Weights of a small transformer language model: MLP 768 ReLU.
Each number is 50 + 15 x the weight over its row's rms, rounded and kept within 0 to 99. Layers, rows and columns count from 0. The size before them is the row's rms in percent of the matrix's.

# layer 16 attention key, 192x192, rms 0.0609, rows 105-155, columns 64-127
080:56 50 29 43 46 60 39 46 26 50 14 37 62 62 22 19 32 75 45 48 66 41 81 47 56 48 56 42 67 42 63 75 73 53 36 50 48 60 38 56 43 61 48 65 41 48 39 36 47 39 55 63 46 69 32 77 67 48 64 61 39 23 40 53
083:31 42 52 48 48 58 70 21 41 82 33 47 39 55 53 45 34 68 63 43 61 33 50 58 35 83 86 59 53 54 48 82 53 57 38 42 39 35 37 68 51 49 45 70 49 60 80 52 71 36 60 54 41 44 33 55 52 68 58 57 50 35 57 45
084:53 56 35 47 48 53 37 16 35 54 37 72 60 66 41 57 30 63 37 71 56 26 55 30 52 56 44 25 54 50 50 59 41 68 62 53 28 45 25 57 57 72 54 45 51 55 87 40 63 48 52 56 35 49 39 45 50 73 47 60 44 40 54 44
089:54 63 47 55 60 48 51 38 59 48 37 56 54 46 47 44 39 68 34 42 41 27 68 50 46 55 30 54 53 27 61 56 77 54 68 75 49 51 58 50 61 60 35 35 51 65 32 66 68 43 75 56 51 74 57 55 23 58 68 67 52 46 68 52
083:54 53 42 48 57 48 64 39 32 59 40 44 40 42 58 46 38 60 36 25 66 43 68 45 45 49 58 66 70 45 62 49 74 31 67 53 60 52 62 41 47 50 33 83 49 29 42 39 66 52 97 53 65 21 31 58 54 31 45 62 40 28 41 55
090:35 39 50 61 18 32 28 55 49 51 75 41 27 62 62 66 74 36 36 79 60 54 33 57 38 54 81 62 46 25 44 44 41 43 55 39 48 55 57 32 42 12 48 48 38 58 34 55 59 99 65 52 67 37 44 72 42 26 35 43 47 66 31 54
073:52 60 48 62 46 46 54 78 51 33 67 30 25 59 37 42 39 49 66 40 52 40 57 50 39 65 68 58 43 50 53 52 44 12 52 47 64 62 45 49 66 40 33 99 62 52 40 85 45 08 85 43 57 43 27 35 47 43 65 31 70 55 84 50
091:37 73 44 57 58 67 24 66 40 55 71 67 54 65 65 44 61 81 11 49 26 46 47 29 51 42 37 40 55 47 57 66 33 43 64 63 45 52 77 64 68 57 51 58 39 48 33 39 44 32 32 37 43 89 80 56 37 49 44 64 34 57 46 41
090:38 45 61 81 43 54 71 00 24 58 25 45 50 39 46 65 49 56 43 52 52 48 49 53 49 72 35 60 43 70 36 61 46 65 34 34 51 34 38 45 58 53 34 42 28 69 92 51 60 47 48 65 34 68 20 59 52 81 59 48 61 57 76 70
066:50 39 60 43 48 35 69 39 45 73 53 57 62 44 62 87 36 77 40 51 29 58 29 44 47 60 40 59 39 55 56 24 60 97 24 45 47 34 52 70 49 57 71 36 80 45 54 60 52 66 26 56 55 37 50 56 54 66 54 50 61 56 42 40
091:51 45 64 84 43 68 56 50 58 49 60 43 43 47 51 58 65 42 23 46 53 54 32 48 72 49 51 48 59 58 35 44 16 40 68 36 22 46 63 56 43 39 60 64 52 33 32 37 44 52 43 35 73 38 84 64 47 47 53 29 40 22 04 42
081:59 42 49 27 56 46 15 71 77 54 69 38 35 47 58 48 70 28 53 63 65 71 42 82 57 37 61 60 62 30 54 41 53 44 63 72 31 71 43 67 50 61 66 40 34 30 42 37 38 93 33 43 61 64 90 58 45 15 32 56 33 32 36 28
070:55 56 53 36 37 64 53 41 52 76 46 63 73 65 71 40 83 45 47 59 45 56 36 61 63 33 26 28 56 66 41 37 57 67 36 53 40 39 64 42 55 56 82 13 43 48 72 19 45 81 08 68 37 72 69 60 44 38 43 70 42 49 47 54
079:51 46 55 37 50 58 59 26 60 75 42 57 65 57 51 53 60 31 62 75 56 55 48 80 70 34 41 45 67 46 42 51 49 87 39 45 38 49 43 54 48 62 79 07 42 48 66 13 49 99 19 58 47 66 74 63 54 49 58 51 36 45 52 44
082:63 24 55 40 45 54 47 53 45 54 36 56 56 68 64 43 76 37 65 67 57 63 38 52 41 35 50 38 51 66 57 46 60 50 34 39 56 75 29 42 28 47 76 49 41 39 58 73 19 42 27 44 51 36 38 35 78 34 27 67 57 80 49 50
087:53 59 38 52 51 34 35 32 45 65 59 49 57 77 73 57 38 51 42 48 50 41 28 38 45 59 61 55 55 73 55 48 65 46 67 52 71 74 55 20 63 46 45 95 49 40 41 81 73 48 64 44 45 23 34 45 50 39 49 45 54 22 50 44
074:51 56 61 34 54 60 60 20 71 67 45 56 62 44 50 64 53 42 50 60 56 50 45 74 58 35 39 45 63 59 54 35 63 90 33 51 51 46 51 48 41 52 76 00 63 52 61 32 44 99 09 55 47 60 67 68 50 58 56 64 53 57 57 48
081:52 48 75 74 40 41 49 09 17 72 35 60 69 42 71 49 50 56 57 36 39 49 49 24 42 52 29 67 31 58 48 55 77 47 54 44 63 43 44 27 53 32 33 75 60 52 62 31 73 39 33 57 47 62 38 39 48 59 45 45 60 35 51 56
072:48 60 44 56 48 45 65 70 41 42 41 40 21 45 47 29 52 41 47 40 43 44 64 38 41 38 33 66 38 55 41 58 62 29 43 54 55 59 36 73 45 63 32 68 28 49 53 65 60 25 71 44 72 53 42 21 52 32 53 36 46 55 52 75
081:35 78 40 39 44 56 26 59 56 30 40 50 54 59 50 58 38 77 40 40 23 40 43 53 65 61 20 47 71 53 52 37 27 32 44 77 50 41 58 54 69 52 42 56 65 44 71 34 40 31 50 49 42 72 65 72 48 73 42 65 07 39 71 53
082:36 53 49 54 51 43 54 49 46 23 50 48 46 33 60 60 44 48 52 38 55 63 57 32 41 85 52 67 48 57 46 54 41 42 75 46 23 48 60 45 61 63 22 44 59 54 38 53 72 55 47 65 48 43 45 76 28 80 50 48 53 35 47 25
080:44 67 53 51 49 60 47 59 28 15 34 57 44 42 59 57 24 64 42 38 41 45 72 50 61 79 52 54 70 68 64 59 52 19 55 50 63 31 72 58 49 55 36 85 49 45 49 47 28 00 56 46 46 66 73 64 48 74 48 59 46 41 81 51
090:51 53 47 46 39 51 89 74 61 37 52 22 42 53 13 57 48 16 62 54 60 58 60 68 56 43 88 48 42 54 45 50 35 52 24 52 40 44 61 55 39 53 56 43 57 61 62 43 41 42 32 51 57 47 48 35 65 69 66 26 41 46 51 44
116:54 59 62 54 13 39 47 59 54 46 57 41 71 32 49 82 32 53 46 53 56 76 46 66 70 46 36 36 38 27 57 44 35 38 39 40 55 50 59 57 51 68 54 63 39 66 50 30 42 52 72 50 75 58 68 55 71 35 46 52 35 48 36 18
112:51 41 24 50 71 32 46 39 51 67 42 31 70 41 60 44 64 38 45 74 52 55 36 56 46 63 50 29 52 34 36 55 52 46 38 77 69 93 52 38 45 63 32 40 70 92 41 79 70 54 76 57 04 50 52 12 57 51 60 75 68 43 60 01
125:24 60 60 51 61 63 41 43 40 46 55 44 59 41 56 20 40 61 64 22 34 46 47 50 36 57 70 45 48 86 56 43 69 38 49 38 20 12 07 56 56 39 17 56 44 74 54 46 47 32 58 29 29 67 60 60 25 28 67 48 46 39 80 51
125:32 48 13 23 32 45 58 41 36 48 62 31 72 22 29 52 53 57 42 50 52 73 51 37 48 62 32 47 53 32 76 42 40 53 49 76 47 27 43 54 55 62 63 42 54 38 51 76 47 45 49 32 72 31 62 32 73 70 61 36 48 53 52 51
104:54 68 75 46 84 35 46 54 39 29 60 47 55 64 58 62 30 42 40 33 47 45 42 64 44 31 71 65 42 30 22 51 41 62 62 55 65 54 23 54 54 35 62 56 58 61 47 47 45 68 70 54 41 59 42 68 82 52 24 47 52 70 60 56
111:07 69 51 76 32 74 34 70 50 56 42 26 78 42 74 42 67 43 39 67 51 55 58 42 50 63 44 66 58 42 51 32 58 41 60 52 60 41 60 34 68 43 40 46 47 75 49 54 65 43 84 71 23 52 63 34 00 38 63 48 87 63 33 12
120:66 72 59 62 48 45 50 57 72 56 66 60 37 08 65 23 67 50 69 50 54 53 47 38 38 88 69 42 58 61 76 47 54 55 50 48 23 68 32 52 45 41 33 37 62 33 25 55 57 60 58 45 36 35 69 46 39 77 57 41 61 80 41 45
099:24 60 45 37 38 71 37 55 93 68 43 48 42 24 64 68 62 39 43 63 47 53 48 50 60 64 21 28 41 54 47 18 36 56 50 31 61 88 48 66 40 53 43 64 77 66 33 62 63 37 63 50 36 52 74 46 64 42 67 56 50 73 57 14
115:26 38 16 02 58 46 50 78 25 55 41 36 62 43 27 68 57 49 48 48 61 66 56 55 58 80 52 59 43 57 65 53 46 33 65 21 62 64 72 62 49 68 38 35 60 60 65 37 46 57 50 58 41 29 49 82 46 43 26 82 88 53 63 43
120:24 88 57 64 49 71 56 21 65 04 44 49 31 45 47 41 56 41 38 39 39 28 53 48 57 60 61 74 71 42 42 46 56 56 36 46 77 87 21 49 31 59 45 43 47 45 59 47 62 33 61 47 58 45 55 33 50 31 36 48 69 43 33 59
123:39 73 74 53 81 44 72 66 46 68 53 36 50 39 22 59 35 38 41 42 48 45 40 65 43 59 45 49 44 32 49 25 56 46 48 45 56 43 27 57 40 61 39 53 66 63 60 71 42 59 58 28 66 30 70 70 37 57 14 77 43 45 80 61
117:44 34 41 99 87 59 34 60 58 55 50 49 35 81 56 57 67 45 45 76 53 48 63 48 27 62 33 59 49 58 42 33 58 63 54 64 23 99 73 45 51 52 73 37 75 61 74 66 43 44 42 63 54 73 25 36 63 43 50 52 48 57 44 45
113:81 34 50 30 59 28 67 58 27 45 61 62 38 73 32 34 43 57 47 64 45 46 45 50 44 64 70 61 79 25 65 60 77 35 51 56 46 36 64 49 53 22 75 42 44 60 42 71 41 67 70 54 41 71 50 41 04 42 46 50 50 32 47 90
116:55 63 50 46 64 18 32 14 44 49 47 38 38 36 40 44 31 67 44 19 53 53 41 69 50 57 53 33 63 50 73 61 34 62 57 68 09 59 70 46 35 34 39 40 57 17 48 62 20 44 50 49 53 32 42 93 64 61 48 52 52 55 63 58
110:57 72 71 00 68 64 41 41 62 55 49 75 33 33 39 56 56 46 46 54 33 46 46 45 59 63 24 76 58 42 55 48 43 87 37 55 63 44 53 51 47 50 70 60 63 26 36 62 71 38 46 50 58 78 59 43 49 66 67 44 70 66 73 60
119:58 62 73 56 45 39 57 65 31 55 44 52 62 90 36 39 39 50 53 41 60 58 46 41 34 53 31 44 31 42 41 76 57 78 45 71 59 46 42 50 48 51 08 47 54 52 44 42 42 54 31 53 62 50 45 50 57 76 60 39 34 51 14 58
128:57 51 36 78 73 33 46 68 35 71 60 64 59 42 45 60 58 49 54 38 74 53 46 38 50 48 19 31 35 30 54 60 57 37 49 49 79 81 64 66 56 36 25 54 49 47 40 34 33 65 44 45 61 65 68 35 70 68 67 41 20 69 69 99
111:53 51 47 32 28 69 46 52 45 64 51 49 40 57 41 52 71 53 54 30 80 66 48 81 49 43 51 82 61 57 44 40 37 66 66 33 36 71 41 35 48 87 62 39 39 36 55 71 33 46 48 48 36 39 07 71 85 49 33 45 66 54 64 64
120:63 50 89 54 37 63 85 58 42 44 48 74 64 40 50 58 46 43 50 54 52 67 61 19 59 47 32 48 37 52 55 55 22 25 45 46 39 19 34 60 53 72 45 41 55 51 64 19 51 64 37 69 36 31 37 37 45 76 28 65 50 46 65 33
109:43 25 00 35 63 33 60 69 44 63 52 60 37 70 65 35 45 35 37 65 40 52 44 78 64 25 55 69 31 44 33 51 61 66 34 57 90 57 39 14 45 19 49 74 46 60 34 79 39 43 75 39 32 69 55 50 47 39 55 52 22 32 75 58
111:46 85 40 18 23 57 33 34 88 77 44 53 49 58 44 53 20 49 55 49 56 44 44 57 49 66 54 28 42 50 42 42 48 56 33 46 48 42 63 76 39 33 77 68 45 34 32 66 53 54 50 44 38 64 64 74 57 72 58 54 64 52 41 36
108:17 64 36 44 31 33 50 73 58 78 63 55 61 53 42 59 46 46 49 36 50 42 49 58 56 50 30 14 30 66 50 41 74 55 69 25 34 49 48 40 38 75 49 61 56 89 37 41 75 20 63 42 41 52 47 49 33 46 71 37 30 55 41 46
125:57 41 40 63 56 30 53 68 47 47 50 55 59 38 60 17 63 41 51 57 27 20 58 47 33 47 55 58 43 40 22 56 58 41 53 36 46 69 28 51 48 51 49 47 53 98 63 31 57 53 44 48 15 21 48 42 49 31 34 29 16 48 54 63
117:20 28 41 62 65 36 31 73 64 67 47 41 39 67 39 49 57 63 55 64 42 50 52 51 27 61 40 24 64 52 60 29 51 58 47 55 34 45 61 23 22 28 76 58 53 45 66 49 53 14 34 51 77 35 58 69 14 41 64 44 44 52 64 33
110:48 57 32 61 39 27 38 41 55 31 43 52 40 57 57 44 35 57 45 44 59 58 48 59 61 55 38 39 62 34 53 54 69 52 29 74 41 45 51 21 26 61 47 49 28 60 65 37 36 26 37 75 69 38 37 59 33 56 41 45 43 40 72 25
118:41 27 70 57 50 40 75 45 52 81 55 51 49 61 41 22 33 32 45 41 56 61 58 57 61 39 56 55 47 41 44 37 18 66 53 33 27 58 56 39 58 48 50 58 43 36 25 37 48 53 55 54 27 63 41 42 20 47 41 57 62 57 60 56
122:49 36 44 29 69 63 61 46 41 47 60 82 53 47 55 34 62 57 56 34 56 57 35 67 48 69 63 47 46 45 61 69 28 55 38 29 85 34 68 35 45 54 53 49 09 59 70 24 58 60 33 68 66 60 52 70 31 71 66 36 59 38 20 35
114:46 41 56 55 18 44 34 80 58 55 53 56 59 58 68 86 50 55 49 65 53 36 49 52 52 34 39 37 45 75 41 26 46 34 52 74 55 42 56 11 43 15 46 61 72 75 28 61 64 47 71 52 31 59 61 70 68 40 55 62 00 35 39 26